Weights of a small transformer language model.
Size: 23 layers, width 256, 8 heads of 32 (4 for keys and values), MLP 704 SwiGLU, vocabulary 7443, 20.8M parameters.
Architecture: RMSNorm before each block, rotary positions, no biases in attention or MLP, normalized queries and keys, capped logits.
Each number is 128 + 32 x the weight over its row's rms, rounded and kept within 0 to 255. Layers, rows and columns count from 0. Numbers have three digits each. The size before them is the row's rms in percent of the matrix's.

# down: layer 7 MLP down (transposed), 704x256, rms 0.0564, rows 519-638, columns 64-95
# gate: layer 7 MLP gate, 704x256, rms 0.066, rows 520-639, columns 64-95
# up: layer 7 MLP up, 704x256, rms 0.0626, rows 520-639, columns 64-95
down519 084:104159155119168120072118165103186142153129093120103129108125166136105125139137092200157126142157
gate520 086:129128079141167047169049083081096112115071114100130091158186158094094122090124094169114111113136
up520 082:121127110117115156123094127148183059145141124135156155134053097130158109132172133039150156135145
down520 086:127111070113068132103122157099153102160129168148198111144160134138079096103113134136123155142070
gate521 085:123140184103121144133107104119131135119125155132086089113145100167152132116154089124106139050133
up521 088:150162122162125107105080091099094174102135102184124098125172124135149106089172129110106111134116
down521 087:139142070198146085115136153120169135136093179128178143114096190139086136155103146056098126165123
gate522 108:097110150121120155105112167164133136178177148168112203097136128154119155144124120255155154121145
up522 116:116144119135155127158146117105141126113173135094132138097120138133174166117150071189136186137117
down522 114:168147077086148108135163081087149128073153153107142091136104132136154171113161107091091179109052
gate523 117:162124120162085161100142120110153163193101152112036083173136132105123113135087088206083138147114
up523 117:171133092160130208148121100130136061117080128114126128132096081130081108085127072128123178139174
down523 117:090099103154091124141134226129113105067143101154215177103136108225070165107116183092155146131185
gate524 099:142127114126153136113140081119170140128104048117132136120098134091167121148141091124100123113123
up524 101:132130092145110226059186119157121144116114144196105104194118163120161132131140142074143098084189
down524 100:071118136097203118069137144104192055158153161118134173148172107144118115104117173155135204153105
gate525 091:151048134146161084107112146138087131136148143164082140056145083154128142129183081160113109148116
up525 090:204100131145163103118128144068179083122173127175117167146113058175156160109135108112070158119162
down525 090:217096133121131106112156114241080165130150095110135126115149140092134136191105108111170125158154
gate526 143:132175069122133111118138177155092093201156112102142174163156140140140119078143089113116110124174
up526 123:181136110119172100108170123111162093090169123062105127148106167106204144118075056045121142115131
down526 128:132085114122098170097151125122165087113156128192136132127150150104068072099137145125121117158079
gate527 105:153134098145118110075175123142157125122126101188121159086084117140118133117137117154104087179117
up527 103:120129158172130173100087184084131107091140117119074146164105092083160114130143095130117125157091
down527 106:108156129176123204130090156119115128116109119123108166147161156109158146081131122127139116117066
gate528 086:071100105129092118168058132152130152133092162092049111128073066160137148142157149127140089157140
up528 086:100116129131081136172129130065160133132056055086130102086141108171142123096163120158181156178169
down528 089:164143135110098151096167094095071107140145096123180154081158097100136166132114054148148172106102
gate529 088:153101116117134165193167151077090136130090137092111124166097085091188118129114138187154102143132
up529 090:152110148113113100161201118139142104131106133128163143138134132158111120078148132119150159090137
down529 092:168089095071174122128127157133136107123095082132122186160132174145159135137097061131147124107165
gate530 099:071091153043115114148175136100159133144144157098103097097168149117102167071159150126202075098086
up530 103:171165134117116092181149092104116172097074133110117059180133162114125143152141145095144164126101
down530 101:212160080198182169088140118162091105076115094173159139149103115127117089178122080146088137186167
gate531 095:154088137096130176130122136108131117140175154091099104198148145091097144132179154147143086136147
up531 097:136182096113127105120059148101047117099074133093136133181125174092120162160076096096117126091145
down531 098:084087155137100133106107107122151085065070126159125149079109146146133139120154143161141151139120
gate532 091:151137169134139181175133084091143098115149108086133160144106159086161164121100108171055127136105
up532 091:156154175180150184151107082108129133126140084094106103151138181127142067167087162214075176100158
down532 095:158146179166129130148200057111158199146156132107122110155079178108096095083061125158137164073120
gate533 084:120168091181158130139106103120165128117119126090140125121119129130119134085144105113144139141145
up533 084:104139100135185093092165094166177143111145110105113062144115126137108190100161101119167130169100
down533 084:117150104082143120151224141112152130132129127128087129130147113101164125139090104103140114137149
gate534 095:085160140096145094108079096169124108128105110155140169070114125121107133067069185120094141102172
up534 099:131138117137099156164201140131117146109177137159129067192127156101163116209150109160097170066167
down534 099:102119147065130165108174076109099157150135126161177082147124160112087151166130130137131135058162
gate535 087:139141175130136127099190122101156120161148122112168122114123143114134135123079120136063130089152
up535 086:128101107143122166144105145181129152093210139172109134059072128174152127124207146102160107159140
down535 088:122098138168075115127101144068148141155173156172106115079086157151099149151125139092137115152157
gate536 107:083123186131124110123120143128108116144095165164137154097081122110129171084091120180130136078085
up536 107:186075166135119165137109142099135110128141091091176170163103181107089125120156118133099091188182
down536 106:125087193119111152103127154119117060150154118107197171154078162098072172082115141165129104191200
gate537 101:120112094101158094131138142205117081199176154136152207103084159106124145142122144146094089155137
up537 100:142165146159081130121106110125092177119118167136079157103180124097131169127111153154197105155119
down537 100:132175072092094107176141116163164096091072159063129128115162142091180194136141089145137099106107
gate538 098:168104132157132182090142165173193142109180149089178143191141143188070111122193108116104112104149
up538 100:141169122120092141137102119140129147124183063108187111125101169181151129086137119115086104105150
down538 098:112152113104159096175134105076102078129132121190109110075113142068134146143051131133115165139115
gate539 103:109136161133094162161149122132134111135116097130109125100074142192140107136097113132058140131154
up539 099:089089143091152163120111154170139108111153075105152090119113094175142067120159151131172127161122
down539 098:120107152130147176096121136129103144074176039142117195125101109124105086097130111142145159146126
gate540 132:088112107102143097094162088163169139132158207108083087137158154175096132127111125142099087157131
up540 164:136176177163079149154135162132073106168128051147186196139086078111136128142163173138135130134159
down540 127:070107116089179095120149103146124117143141156143090097132178167159123107106121122135107125151119
gate541 088:165083114158120144108125102206124150135149167142048156062138088142169101115139103119134145123125
up541 092:173172120118159100125087112150184086136187141125105145130111105138135174096142085159092112139079
down541 092:134127119081132123115092158186175195161144139133122123099153156127114130096145135201096165130069
gate542 109:179111143124153081102172145080150125109163159150123104157131135167161156113091143134115121056161
up542 105:082149074155129191141148144139137153110127120125162084188102135174140066109160139116105143087140
down542 109:045183092185154168146158139097148147115118138156143159076127153115073072068107126122198174124079
gate543 109:084134067108097167061094109171102146127108132151124104114159100105128123112143168115171178131125
up543 108:105132128145091119097155130155106145173114139120180128105031128113175155167109083052083145152098
down543 106:137096034134090173087123153175106093106146132152115145087116112109212145162160170040135148183114
gate544 085:125114130073105086175116141100073093146109129077173146106107134143101146113134162130117193148133
up544 085:201143150139112114078172118112125065157159181150116165113101208167070117125119102124150041124094
down544 086:132168131078113117111137131096106048157156191116132162121104179142084157132150131154110141149138
gate545 137:144118099155131134120154059139083164132136090198126153128054183117124174114099143155133142079158
up545 121:093100119169141087141150138122169188128118144159099135155077093112112181129133189124110119088178
down545 109:132108102089101163116102162128140091134148135107151142072209140178215082139141107094138155197104
gate546 114:123094151144114116133106113113113113082112100132132097155165150100192127079104098115115148111170
up546 107:133074084110111117062192157081083104131134128117169114179145177165126156125079128095116149129101
down546 108:166146129174136079093111065143091114085175164121133116153155129077205138113088101093156131145113
gate547 099:147075139133137084143196151144148096070123060059153132160090124118125097174114142159156125096130
up547 099:150094147121159101056118093136088117165100146126108108146124077097164125159091127140181193187099
down547 101:133106176146137121148105100141111122112126131164138126108086136148136111125110111156131142127129
gate548 116:137133080140090092155168101131156127129126117108168132126091104179150106142151101131056146105137
up548 110:113130130174199132149102106121090141072150099136124132160160178115139172103104122160139163201183
down548 109:156126124153168143189140129110128125146156146069108179151127122087096208075109108159166147221116
gate549 111:175119108142160197091174094180124121131205124166130182112092101145146132149140160139097115156142
up549 107:113133062165123169113143112160110108108145129123145157097145136103091142186078098132106199144127
down549 107:104126080134138141098129100142132139098114121096110138123159112128066164144097123110105176127084
gate550 096:095113140131199121080147136130113149150080112144102145122134167122187144143136124109113151057094
up550 093:114161068131101090084165123112084106110147156134170172079113153125153171138207121079159076140172
down550 091:099096131107121172131160114099100124146105174128147140149146134186109091109133197085174144159155
gate551 094:136122175155167156129169159099153103132138086103148085124148167101146118146141136127110101104119
up551 095:145180115118103127123082107125133129085124139089107154089153131116197121115076093145114186133088
down551 094:094180132080227202152153147139131122153144102113102106154111139125111155174183119162119061096144
gate552 086:163138127145128145148103141150101166061171109085163079066177086156147118127098156151102156151138
up552 086:073157104141129113138182098167125106181144131135113150091106148133155144147085117168128168169124
down552 087:129130134136127102105109129144128200084200093079153049054122081097184154128131162172087181133148
gate553 098:120135125105134119121141131161122152160101111185138237156170184129109137121079088189125191138130
up553 100:154160117139136135078126148142097124125110101080114161163117222075131116175127070174094170170054
down553 099:102113135121097168107116116118139125114131149067109062102080107101149132180164150150078112165095
gate554 107:175106125142130098203129156166143113150102162118129201102089137107090163125135129113127129170163
up554 107:078126113115143116128121151173178138170119159180082143098148102161128114167153164162182081156111
down554 104:143080147169107100189150161077079128124116139068158162131127125092109150110135141116099141135123
gate555 104:078160163129149126107141145116123131136112170116131128117169122165101109086122119173152116169088
up555 106:129140135167183143089128055078103139158165102095099110130109106122121169124147138170103085141119
down555 108:095176119124140137149104064095080122121107116089140138126141147082104146155128170158098100119088
gate556 095:117103145100141064112141167101104149144142141212094076131164117112142165169115076212118105192146
up556 098:125154133127182133134121130059118084099077118039133155142131088094131095075157134120135149126144
down556 098:172190091142166122119125097130107093099150131080188229092097094122086109145149117029143139114141
gate557 100:095176131079083141144081115211138125173118146075119158084165114143152136146090084122065112153096
up557 098:154119146166140120181104139069129124098081102102108078118079171096121109169175113094164159144108
down557 100:120140174160142141128105139059094129086129092102092148101081167095139149146130104094148196143107
gate558 103:107140157078134144086125129137081086142070147147167166068137144123161111175139108118088161107180
up558 103:083116097104178141125140128107096085103103101125135151110091143126138090167099187146172166067122
down558 101:164112084124142150174123113102089046099097116111142123116095117116123094145111190098150148061108
gate559 106:124175127159145169147212144109109172131149111066153162137160104147156125122130142241103140204106
up559 107:127089126125105137127176215162133114129153141098129154077166119107178094088145101129082121119171
down559 109:162068148119108138131158170144110174135146110103160165113160107094174106117196129141097146141146
gate560 112:153075099156148158148143145109177138150208080114090154136161129179156092151191153169119170139130
up560 108:071138134110072140115130128164137126162121149204140143137147153135120136100149110097226116141200
down560 109:086114117052087150142136142094167134150194099136128173130187148146156118114213143076170156097112
gate561 096:140202118146103096127094118130109070154099125135163098171126160142070112161113137118054127068169
up561 099:146147104156180094120176103146094132159146140177151088192166148125081181140088105172109142117120
down561 100:099182120131071131134069129168147099118164097093097143107081124145130091134080180083090110102182
gate562 102:141147077121119146172172115175080137138165148089087126145120117203187102117093147172178217088118
up562 103:121110148123138162095099134097132137154152142167101094097124105079111144106174113109117134151173
down562 102:142169129101093136128138092123154154141139138108070164110135104131119121128072126158173130078070
gate563 086:101155142167165116103159096193106113149115151156149118146096174156140173099111103196083146126142
up563 087:172075116118168087081155156124117139085063074173141124117116157153131156144153176124086166145156
down563 088:166117137117157088090074145177149158139065116151115089099145109098112145166138163134105132160142
gate564 092:118127093051147097154104159108113163185094089138211099161145144079136176042170195108096094124127
up564 095:171169167120181123066142139120070135188155074137132118101094116119088076110052180111115083170124
down564 095:073058077103117126158128159153126132122121156160128109167126160131164132184144134188130152047111
gate565 109:125093162143175109130114083149133147205103145142155123100124161126161159091156143149149122155135
up565 103:131132182145147067155114132130119143129150156150119124105110128126170164131089110108148113088098
down565 105:159117140143110109158109153107114106068135129185088094112118124103115156146110173136125127091079
gate566 104:132153145112095076153146113126144113188176156098113079109146107135171120043106120124051197158139
up566 114:135146127119171075190100141133133142125091091140207099136131109123081115158129153122112152117138
down566 111:134094129148142166122149161127097133136141103131152167135100124132075146170133148143192028109138
gate567 088:089099157114173146163171085175180167142107193200103146085118120153147162109109148097135151135111
up567 089:126109182126153115171119135170183115155135120080160095139150108106104143168150127150104044101173
down567 092:147090197139163113132108090196164096164166077076149133143165130115104133128129104164092044133149
gate568 096:103152095123114175101150115123203167139152090097152090124118075164160153097146168114144177160127
up568 094:154086161155126118086162172135164106164158095145133110109181196170151094130069103133059143113127
down568 094:080106104131162130116108162133143122094128149107172071127114117193166128115114160105150132156153
gate569 121:057154088083173114131126128145091049129130122107157107201092126048116183082129115069115151096140
up569 110:081125129106122154119115129097144139136097208157141098193125159118064135093079123170152167108098
down569 105:195172125148084143116109125115151157109142114115090163096151143130163119158124122159127094116128
gate570 103:160133140118118151117095072131094133136128094183115134146139169149163147162190074084120164126131
up570 108:114130148138101162133181123128088118111103118126102112151071176101144128137112145136177176111152
down570 107:129133060138124093145151174158150131174128140148109120143130093159112132101110122121163132189102
gate571 091:093106128120077147062177130163129149122124128115147153094169090127076138095139074163137126114122
up571 093:122114227112090139117128112057096124129083127130114096146070151161100162188178106122135118114109
down571 097:117121242124089141164131127061085169141118143098098066163058160164152176191132131105137137083119
gate572 071:109130119109120148099133140138100110101081191127157152126126162102127173080068082110148130129145
up572 071:154083105116174111119121124102128101141151130146133085112137083053157120105134127145130081177160
down572 071:098125117127113232122119105125109126118129154198172134047135134054097136096139126085152079141133
gate573 115:113077060163133094107171136118072100210147139114159145158116114091111135075120128079091114147152
up573 117:131107147137129137123184162150167135147113117100149170085130084162139141158128195141107094108160
down573 116:116089078180142078113158154120114071201133144110178151145119095082079099067114139034073124148174
gate574 114:142157146153119157150170134141124104128157143134079122133128126137063085088173141115133090141151
up574 117:149097161130096133085147070170160178148137136146117118134154084142137163190101136173134193124149
down574 113:110136193131109111112182085151174167105128126145089096137164088145136122141136169173142145150101
gate575 096:097136138109146152104143210149096170150160121110131112056140123197122152135085149103162167136101
up575 098:135178170169145112160120120097122119094103109133136082108118135085093144173100097072114114082160
down575 100:143134182172097114131114107099075089134147122160096147147083058086143117157179097144132106107115
gate576 093:128107129107072123132206169205078156122113231115134133154105195157095090124140119124116125098145
up576 092:128116179097136101128134082168083082134111118078119161126135143098086098122091145099095114059113
down576 093:105137086124164149153113069139102123167158127134114146135104122137125092164120089152139122065077
gate577 099:106092076101042120128098164117149138145131143147121143132160058143160146142159125164137181121130
up577 101:177191106103116173116114093132112166163180136132133093178159165161111210117155133102124071155136
down577 099:145122165173184139153122098156168100108153115112087135098083137090127090136091148144146166065178
gate578 086:107184131192090092065129130189179089136103128142110148092115093106132099087118080136155106148036
up578 085:190148203159171057155135155145140108082189137116174053169116134130146135123063061141107088067177
down578 087:147085103129155089166107121134115149084154057141110153114147117150205136167120106119114126164177
gate579 097:110170151147134152135193144160093069174123122213140175134069126061087163107126142147089093118155
up579 098:172041100087165132153130144162139145123111148119072096199166143102124168178199194175137144115181
down579 098:152108063053198106201191172165138124112166145153078094149185138151145198101182158154113204115180
gate580 088:092135092196087106148101098143083118143168114105105149092058124097166126155138151086101068204112
up580 088:156078132112136102111165131151093131159155164182103105126110094084128119122157171115095175116139
down580 085:187070130113145107176130165175081167170154122143154112140096140051141137123125153148106157140076
gate581 119:149133172091089176145149101182158172166185143177168184056105120176102133176153114119152118125158
up581 117:119092114128154147163167128151128104126058153097151110120145144078078147108073157119145126163160
down581 115:173107143065138144149161164182134152123094162127179111119146161135080162123141123113119125141191
gate582 093:181100155150121090120155160185150133175117170165121106122116126082164158127106015205171153060160
up582 091:078114102113137145092173114136099114135089136148155076120110134067148129151156093168156173122138
down582 091:101137114118112167170074100086055104125082193146139131092037042106192128149107182096136143133146
gate583 094:170144169138108136173126201134139141075190103069123106087093107143155075093142091100122154059134
up583 092:168172178163143146165124177118178075088145086146143195086114181187094138139121100116154105127105
down583 090:085101134157115177181140138104122195165137116159096078135099113078150132149149119185126166078119
gate584 110:172158184099173078176108126113128109114146054071141129149111128140161118087127143102112194121137
up584 109:177095160157105167173186156164143153120121143140043194118132146088142095084118173144126179191093
down584 110:178098161098180156176129080130146158125125102145082157149124102161102079116106141124159165142116
gate585 108:182160130106179121145089067138076091164085075160193135121046144117116148072171144084080108120140
up585 101:144109164132081134161152117131164150150145139161152089128161132167146179150018155110140101162103
down585 101:192121159117169135123104122123113116127073157137084110140118098145145144185149127142090148121107
gate586 097:117102155093126116102133091095077095130116111108149136159161092062113112081188212131128140136120
up586 096:174137138144114128110095189117137134151089120068124136159095105095156105099159162117099120177163
down586 094:116069110129111100188156180122163129109115128081129157133172121223097109176143144152096085122153
gate587 125:122153142112152123157133117096157119123088124130134088163123129075136144118144143095141156085110
up587 119:103157189079092133162075135116106122104092153107142105153120113178125114145128094165159104101036
down587 117:161130098147181115113161131096168137158124107121117139122128156080117139117136116099077152151229
gate588 113:184171142119081085168171066087110141071102142125255118152069134132143112201097164136110155139124
up588 112:087152127111152124115102099122175136094103061151203120111106127132157153148116107126109108073173
down588 108:173166078127067116177175112122106134109094117093183137148158148175174082144102159139128173127142
gate589 082:153107124071156120094119075180182150109149092171128123124071101070071127167061089151053167141088
up589 083:139093128104149121167115083114143147127060157099106140173173102131101123103159154106156132112159
down589 084:087128137139137150121145126187112169120094193109098158102135110160181141131171180117182118118133
gate590 102:142192196151067092109178127147052137158118143101200135129084091110144149126132108110083145071187
up590 101:137116173142150132155103171094142070080198107106111139111138137105103079141100117157133112159095
down590 104:173165143097113082129140138128100172141151120138092164176125121065098086105154097208126122116133
gate591 115:141122129159153188164109104124134108129135143127148070150123077144143100176136154158111112113081
up591 125:128117119139204165173155085155117089137137143111168102144071098173141152130113164152071140118117
down591 114:143126155144107162125140125079108100082077096093135081137115125099135131184150143130151106138111
gate592 112:118191086172162175161203091153196115123156148201141136111143082163144114122105113143113103131117
up592 108:098091160090178132143139126167125135153164165133148181116147181130103125094106172161133132109101
down592 107:107164158139135150135135081169136145167156165222152174134128137136147163091076154124170142120124
gate593 114:149115050138121116158124082082112091100170145175190159153120148166130128076113075102136110087174
up593 113:144118180108215128165124104107141134110115142107169141147123136132099109123105129100151128169157
down593 112:105060089153123131152141150118119067085183137176184142174161108137113057043069119129146159122050
gate594 106:090116151130180143122123091139130092093148110161109171109116127147154129133143152147118158166109
up594 111:098136150130142112168146151148131112137155147146152182083109103133092136093118113148146135161126
down594 107:114101152099211163122129071099120105075113119133112156098135147150129124107122152171114164108103
gate595 093:087066087157137157158175164121110114106111141091176099133164123108209147134100184135135111145216
up595 093:145140097176145099118115113135154140113145108117116162124094101144111089167167091134095116127052
down595 095:183126062156174162137197190136122121139135124122145151123115120150167079138106114133142119154146
gate596 097:181158106095132114120152100108137127204136165071146106135075160167079111122176140135176094179122
up596 099:105180123017112108114143072167128088182077129132129153107123115076124082094126156128151127113153
down596 099:093110127088113133119126093138145075104090089170138169129131099078188125119106168128109183099131
gate597 099:095132166161171097078128134089096113151097138119144162089061139128155123144070122120128184064138
up597 101:096134158118110123142113141135114137151125142094126137130102191097095150176118103143078131139102
down597 104:126094198142157091106129180138121099131138158045100147138142166110136155122140123135105121108155
gate598 101:092109163153137083122170133136147100168117172180141134171125121102154171101105066115112061112164
up598 102:154158158111146123117116082123113121156178116087086205106162081112081082147150166137132185167111
down598 100:117083138117146113075141106139114161195140151126119149183133129100159076142140081128149045109130
gate599 107:146072114158069122152148092131139099123144128142137147131098074064118084139179090062095105121112
up599 108:154123083158128121111108118129181218125147141151087157083180151184178130175124105144153119131090
down599 106:149115122114152099135138166141131132085153132096144111172166145146134121073115122074159108120165
gate600 101:136094081175138111132171133078120136160202070161150128180133116138073100090160139104077095106150
up600 099:071158133048096113171163154136103175156172181113174152141171150104082099138132117134167126113141
down600 101:163187147116166150168159115122065129112137098157151185081147105116131149125113159081120125133161
gate601 099:099110171178124172085123103147137124097165069164061121120084103161078086079147125142157133114137
up601 098:162147136090157102129144106158142069129139139107149062203081113149142114158103133066073165129138
down601 100:164127156129092104132121145152132140131123133106178147171117146148224107177085185159066169164156
gate602 082:160112114095132148174112102199124167144078140151147079143141114095079161105179096121127076149132
up602 086:124085149176138148064173124135167068144114127157141127114125152105125145087095101090104107112144
down602 086:153144125062172134152176147138108137094107102138122129135119119140132145144113149054151106128049
gate603 117:109138107086124153137117157202106160161186132139109179140139122132093119092160188184094087145156
up603 119:154117192130094130154112114100148090129109139112184102105090063160133104161088061146174145133142
down603 118:093141153143114161140070157136132143135121172116145140116108069138130114107130141220160129148153
gate604 109:164104178146137087176106183168100149155141200121150159128147113113137145117079182175134097157103
up604 109:093164119087134122098092138155134122161139134149137124095154118150089104123120096086102103130139
down604 109:095099112108108150113126073123129127142126069117137123164140145126130121188149069127163120062123
gate605 083:149128127085134073138076166108107155169146096122143099131131150097148156129102117130074120197188
up605 082:070162138156168090151157147048134109155178136106156154120146116164082126087135126155199099121152
down605 082:105132089117120111133126100081050105174120094105117151119128124148137155101115155106134130139131
gate606 082:166103122103141148144122101122125118133101084133103150094108092122153070127029166135059163156107
up606 081:175148148114093099157164136158182127157138050116162128093132130141159114145135115120121087174100
down606 084:160100161110118102104132148158203111176127081136141126113149109152120142143107151119139129157102
gate607 098:187120118161159138119117132105133114096175175136081153150150162087151199158119133218163157139140
up607 097:172132120117110152143133135124079172166131154125118087115199106132135111138132153142100133114099
down607 099:135135132074148068181146138119140108115137145092163129143104108184173096150068111042109162146091
gate608 097:121069128181146152098128097162124107127127127134165127146098198159174192114114118133109117137182
up608 097:093167110132145106097140160103101105134142145077124163110151188126156128156109055075079146138133
down608 100:149125197102183130177168090133177123166121181133115126127141128113050099110101148133164108137055
gate609 081:082075123087144179062116176080135160117169140159158163143122156144123080181142170137181143139150
up609 083:172153125140141114155105091069163108105168104130114094085101071145124135156097108165115100135124
down609 082:112133128107152123074060138079184095129074127152087131113113122103096169163099116132123088158142
gate610 082:082150127131160123119122097159164089189105082105121162093165101157148057105074163097151148180079
up610 088:124113137127199225177127139097193133114057146109099125197092128179126124169108172141151082159085
down610 088:160131157127142176153100130118161146090054160083134117190106142200144114132116130152124098164111
gate611 100:094129148096166096151123075214091093194070112156179130159096144138105139139114141126133156125097
up611 098:119100085149131104162136097141158077161144160146152111090141155126100101116138143059146137174098
down611 098:098217162101128136063157056137098120202137117102159132135085098090118122122088116114133150121110
gate612 098:166170185143151112061119096101102088149165118154118153074123157132104125139117076105192053055155
up612 097:095128068174128177146121155063040120119136063129096140114111137151138112105163158097177135149132
down612 101:115124047153118165130088170091100097161097069171122155091112084123140135101149160075187136155142
gate613 093:103154105115157100138162072107142084100108117158105129045100142102152062170134087182073098066121
up613 096:130068170094103143109066206099146156138150156055166118172110153158107150108141181133152088161171
down613 098:176138138147151103066142089091146072122106133067133123060032159098077102127140098164061099088129
gate614 099:125076129145115093066164165098082109090132126159162192146074160133128059148109132199223106141096
up614 103:093099114154116091104098103111123127136072191092092112116123078116136177159173068132131149177116
down614 102:128187109104140109150128131158157127160109151077076093120169080083171185145181123051026131150142
gate615 112:144112129120078084074146102122101138179154144141059144135099132159178166159129137128128172129090
up615 114:178109143115107095140127139173184123092122107090050131137185148143153109155057094153149130127147
down615 115:197135072123135134157117137166225140122104116099060167127183116111152132120126115157116156127088
gate616 080:091105142077143143131103122126126132154110129155128113073171095126056144119185103095103050133134
up616 080:127135112142184083167074161047133104100120111154142137131101143124172132137073121139109130140110
down616 082:106140156196149083140135155114139138092096154120078099123108075161201147170056147162171159165134
gate617 109:174106090133153105141112140130125079124145163147203155125049119115103070160154120081108150130163
up617 100:076148102110121149084101083100123196105069084155140140120105144131168112172152181139143114159100
down617 103:096141090088150106150060097091088150097079138116167142106115166128186140111154186127114118161187
gate618 102:088133126154170141111111124099107145222126139137143169106164116074085131082135147144111179157088
up618 095:154052202140122122047110158182115133120158125138089124099122156127141111139159076126166115083141
down618 098:123111123133163158119106115125118128183124149128127184116128115076077120117160127156140172139051
gate619 104:132140146163100075101130091144072130116158123149148135058089131189195112152135139119110168168094
up619 108:113193095158148147132106115097106118116172191143123127120125115152089122210157107112138138158133
down619 107:129187105129140139114140158081114139133140156148128110160151173133131136154156151086167107148162
gate620 102:132137098104159195156088183075131119115087107070133169132109106116097125084192111147148131183123
up620 101:161163095095132142154106076126181078139187115224149159098094155129117106173115172128121145124146
down620 104:119112166147165115198126156137134080108125151084139170135100108098131123105146117153131124136147
gate621 111:096088079102142112179233168126129147078128125119108194171132170124165123093089106082108124154098
up621 115:083045119134129185123175151110103154111126125117067177114167088112116145134136175151177115156069
down621 112:161134109164100213099089121127104102142091132109170144103126116119058121216123118175131165119123
gate622 102:154141184088144143182130137180191109123092173154132110123140140147121160145128190125055141173174
up622 101:103132110146119188118138134127111116158130096149121174160171074184109062190181126148109106104116
down622 102:084125172154060191113149153118140106144121122147123157111165064166096058195151157166115106142153
gate623 091:115093165090173167165148049150113121154117136140143178108169109079168100092127225106114161107104
up623 092:145136180121154101153128104124132081156157115152135151071124126155142124126022070110081125124131
down623 094:103090168095189186147135028120148106113123137157144142131171133134183096075142122095061146112098
gate624 085:118144137157159124128158109155202166129127147108092114101170115122127151104135138168123124113154
up624 086:183149088111157170130136163111067094177135161130123163136112154112053182148153111130121157091167
down624 087:139076103171155119154106166162139084157163162112101141084090115125114121154205128121072069112165
gate625 110:067143118127174067114176148127066091063097111136162167159144099145172146143125130148043159112186
up625 105:053129142139150145150118126101152112108111089109137147177138111129129159148111127113100180061184
down625 103:138141107166050189156114116130124176102130126164154114109173150130102137111109149092169110060133
gate626 104:179058121110104071107151142134103115083146117201163106138094076104122111113081104134092075144160
up626 098:179038086158106098132123154108110139150133129137100147095086087096201143134153095106160164183136
down626 098:107116116088108093113140138120154179132127147121078100124148168081105145125179134122131075134113
gate627 098:113091150102149115090137113149150127160186119129219133082134142131082149170114172140084159106131
up627 098:166150174086154116155122134107140079137154153163137201057083096134155107115143098097167113122114
down627 098:131114147063122096132143180078146118106134166153155155096156146175128122136177131147080099151145
gate628 098:135088085140173135128216171126119174133094146113154134161131149199088091156119085116137084118170
up628 099:134132167149106097086132095068161132071154133105128157101162089109133134128187126115101099165132
down628 099:135147126092145116165071155111110124093164158170162116169145163112166139165121165111110152104073
gate629 095:174155210170123160087135106108131093123157162110181116048089173083148094139112131117084095157166
up629 097:124130141094106134159139090103187165071102186137148162152145139102074177133132118161207090088167
down629 098:101100097097151110151157138125146176105082138131099131204191127153126104115083138144183160065144
gate630 102:124149154105132108101172120126171087094084146151106126117113112150166109177118076157139152128100
up630 101:076120090073106099094120185195146100144138132170173172159140138116073129082126129119188164115207
down630 102:150080149144089145083183096149137110129175137166168085094106144129129106165143101098157104127197
gate631 087:120106136143151158141154110156121137164135132124168111169100158150128089134092122137120168094155
up631 084:116123123127168140130105101152114150106110154157173150126116102153126152102091144143181109075131
down631 087:135146100147142110139114099109106133129105145145190137063102134138110143172102130160188102095131
gate632 088:079109112122154117133152142164203085183120143144125143107124144135092137086080097183122189121178
up632 090:101039125146105181152159116156127147196163127102162101122085153205148097093167187129153125115160
down632 090:083073088140122167145135102151159142188141128078144119108095156173111132086154144162110154127145
gate633 086:117093103117096120176125190107120167095065095125145135186081072126143180125204125107207111135129
up633 087:103097123123045158161153133152181187140093105097163116155124142122096133111142149098148068141114
down633 088:110076131137148114149115147129105108148217125164121129128179156116144063099085206137075216131074
gate634 099:157172141095118171124171134055128185102162113082124104202127112115184150129135144089074121103168
up634 102:133112138114119149176098103095133141126119161110103118173153132135114176096160099132132166113174
down634 102:064129130126109061095106136156109079171143126188156114072126122138096125152081153167147112140055
gate635 106:094105140108103134132166141160141150160145135071159213120160112141079130128137117221163092159114
up635 107:073135126132149142126125121139158159139117127130141116131096104087102191117155127133179137133083
down635 108:124166148150144131130083105148122117117096116181106071064090115086149177147134149021131157080114
gate636 112:117103141122155125114171107224096128189176066188157164139093138169144127083118159122129095125154
up636 109:151132101189146076055176119165153151127124080175145095117094103146148092095091146070118116126140
down636 110:213105086133129100096146144141158161101041095107141089101102153137122086093117118039103154128137
gate637 095:188144076153119056119146096091114122137110123086055092114110141104120160098123108139137111136103
up637 091:193170121123102184111164062108098128135090100142149136155175134106094115092120150162150125110136
down637 095:135131100116097190086115099121103158101118155141140131140173143128127134176124128169103095106161
gate638 100:142158128149089178116057098081157143114104097089086063118109136119096129155129109157152090111159
up638 104:143138160108132107181165118159174130174143134104109092084103124163121066133146180141061169121094
down638 103:169101102125117183094118121079080069079091125137118143161174091114163187118117119131174107134145
gate639 106:108128145181135109116130169156101140184176127094156136129134140123115170080164181081148096153106
up639 104:100139133156096095139184078136132124116162111169086116139171099111158127058081129129101101163150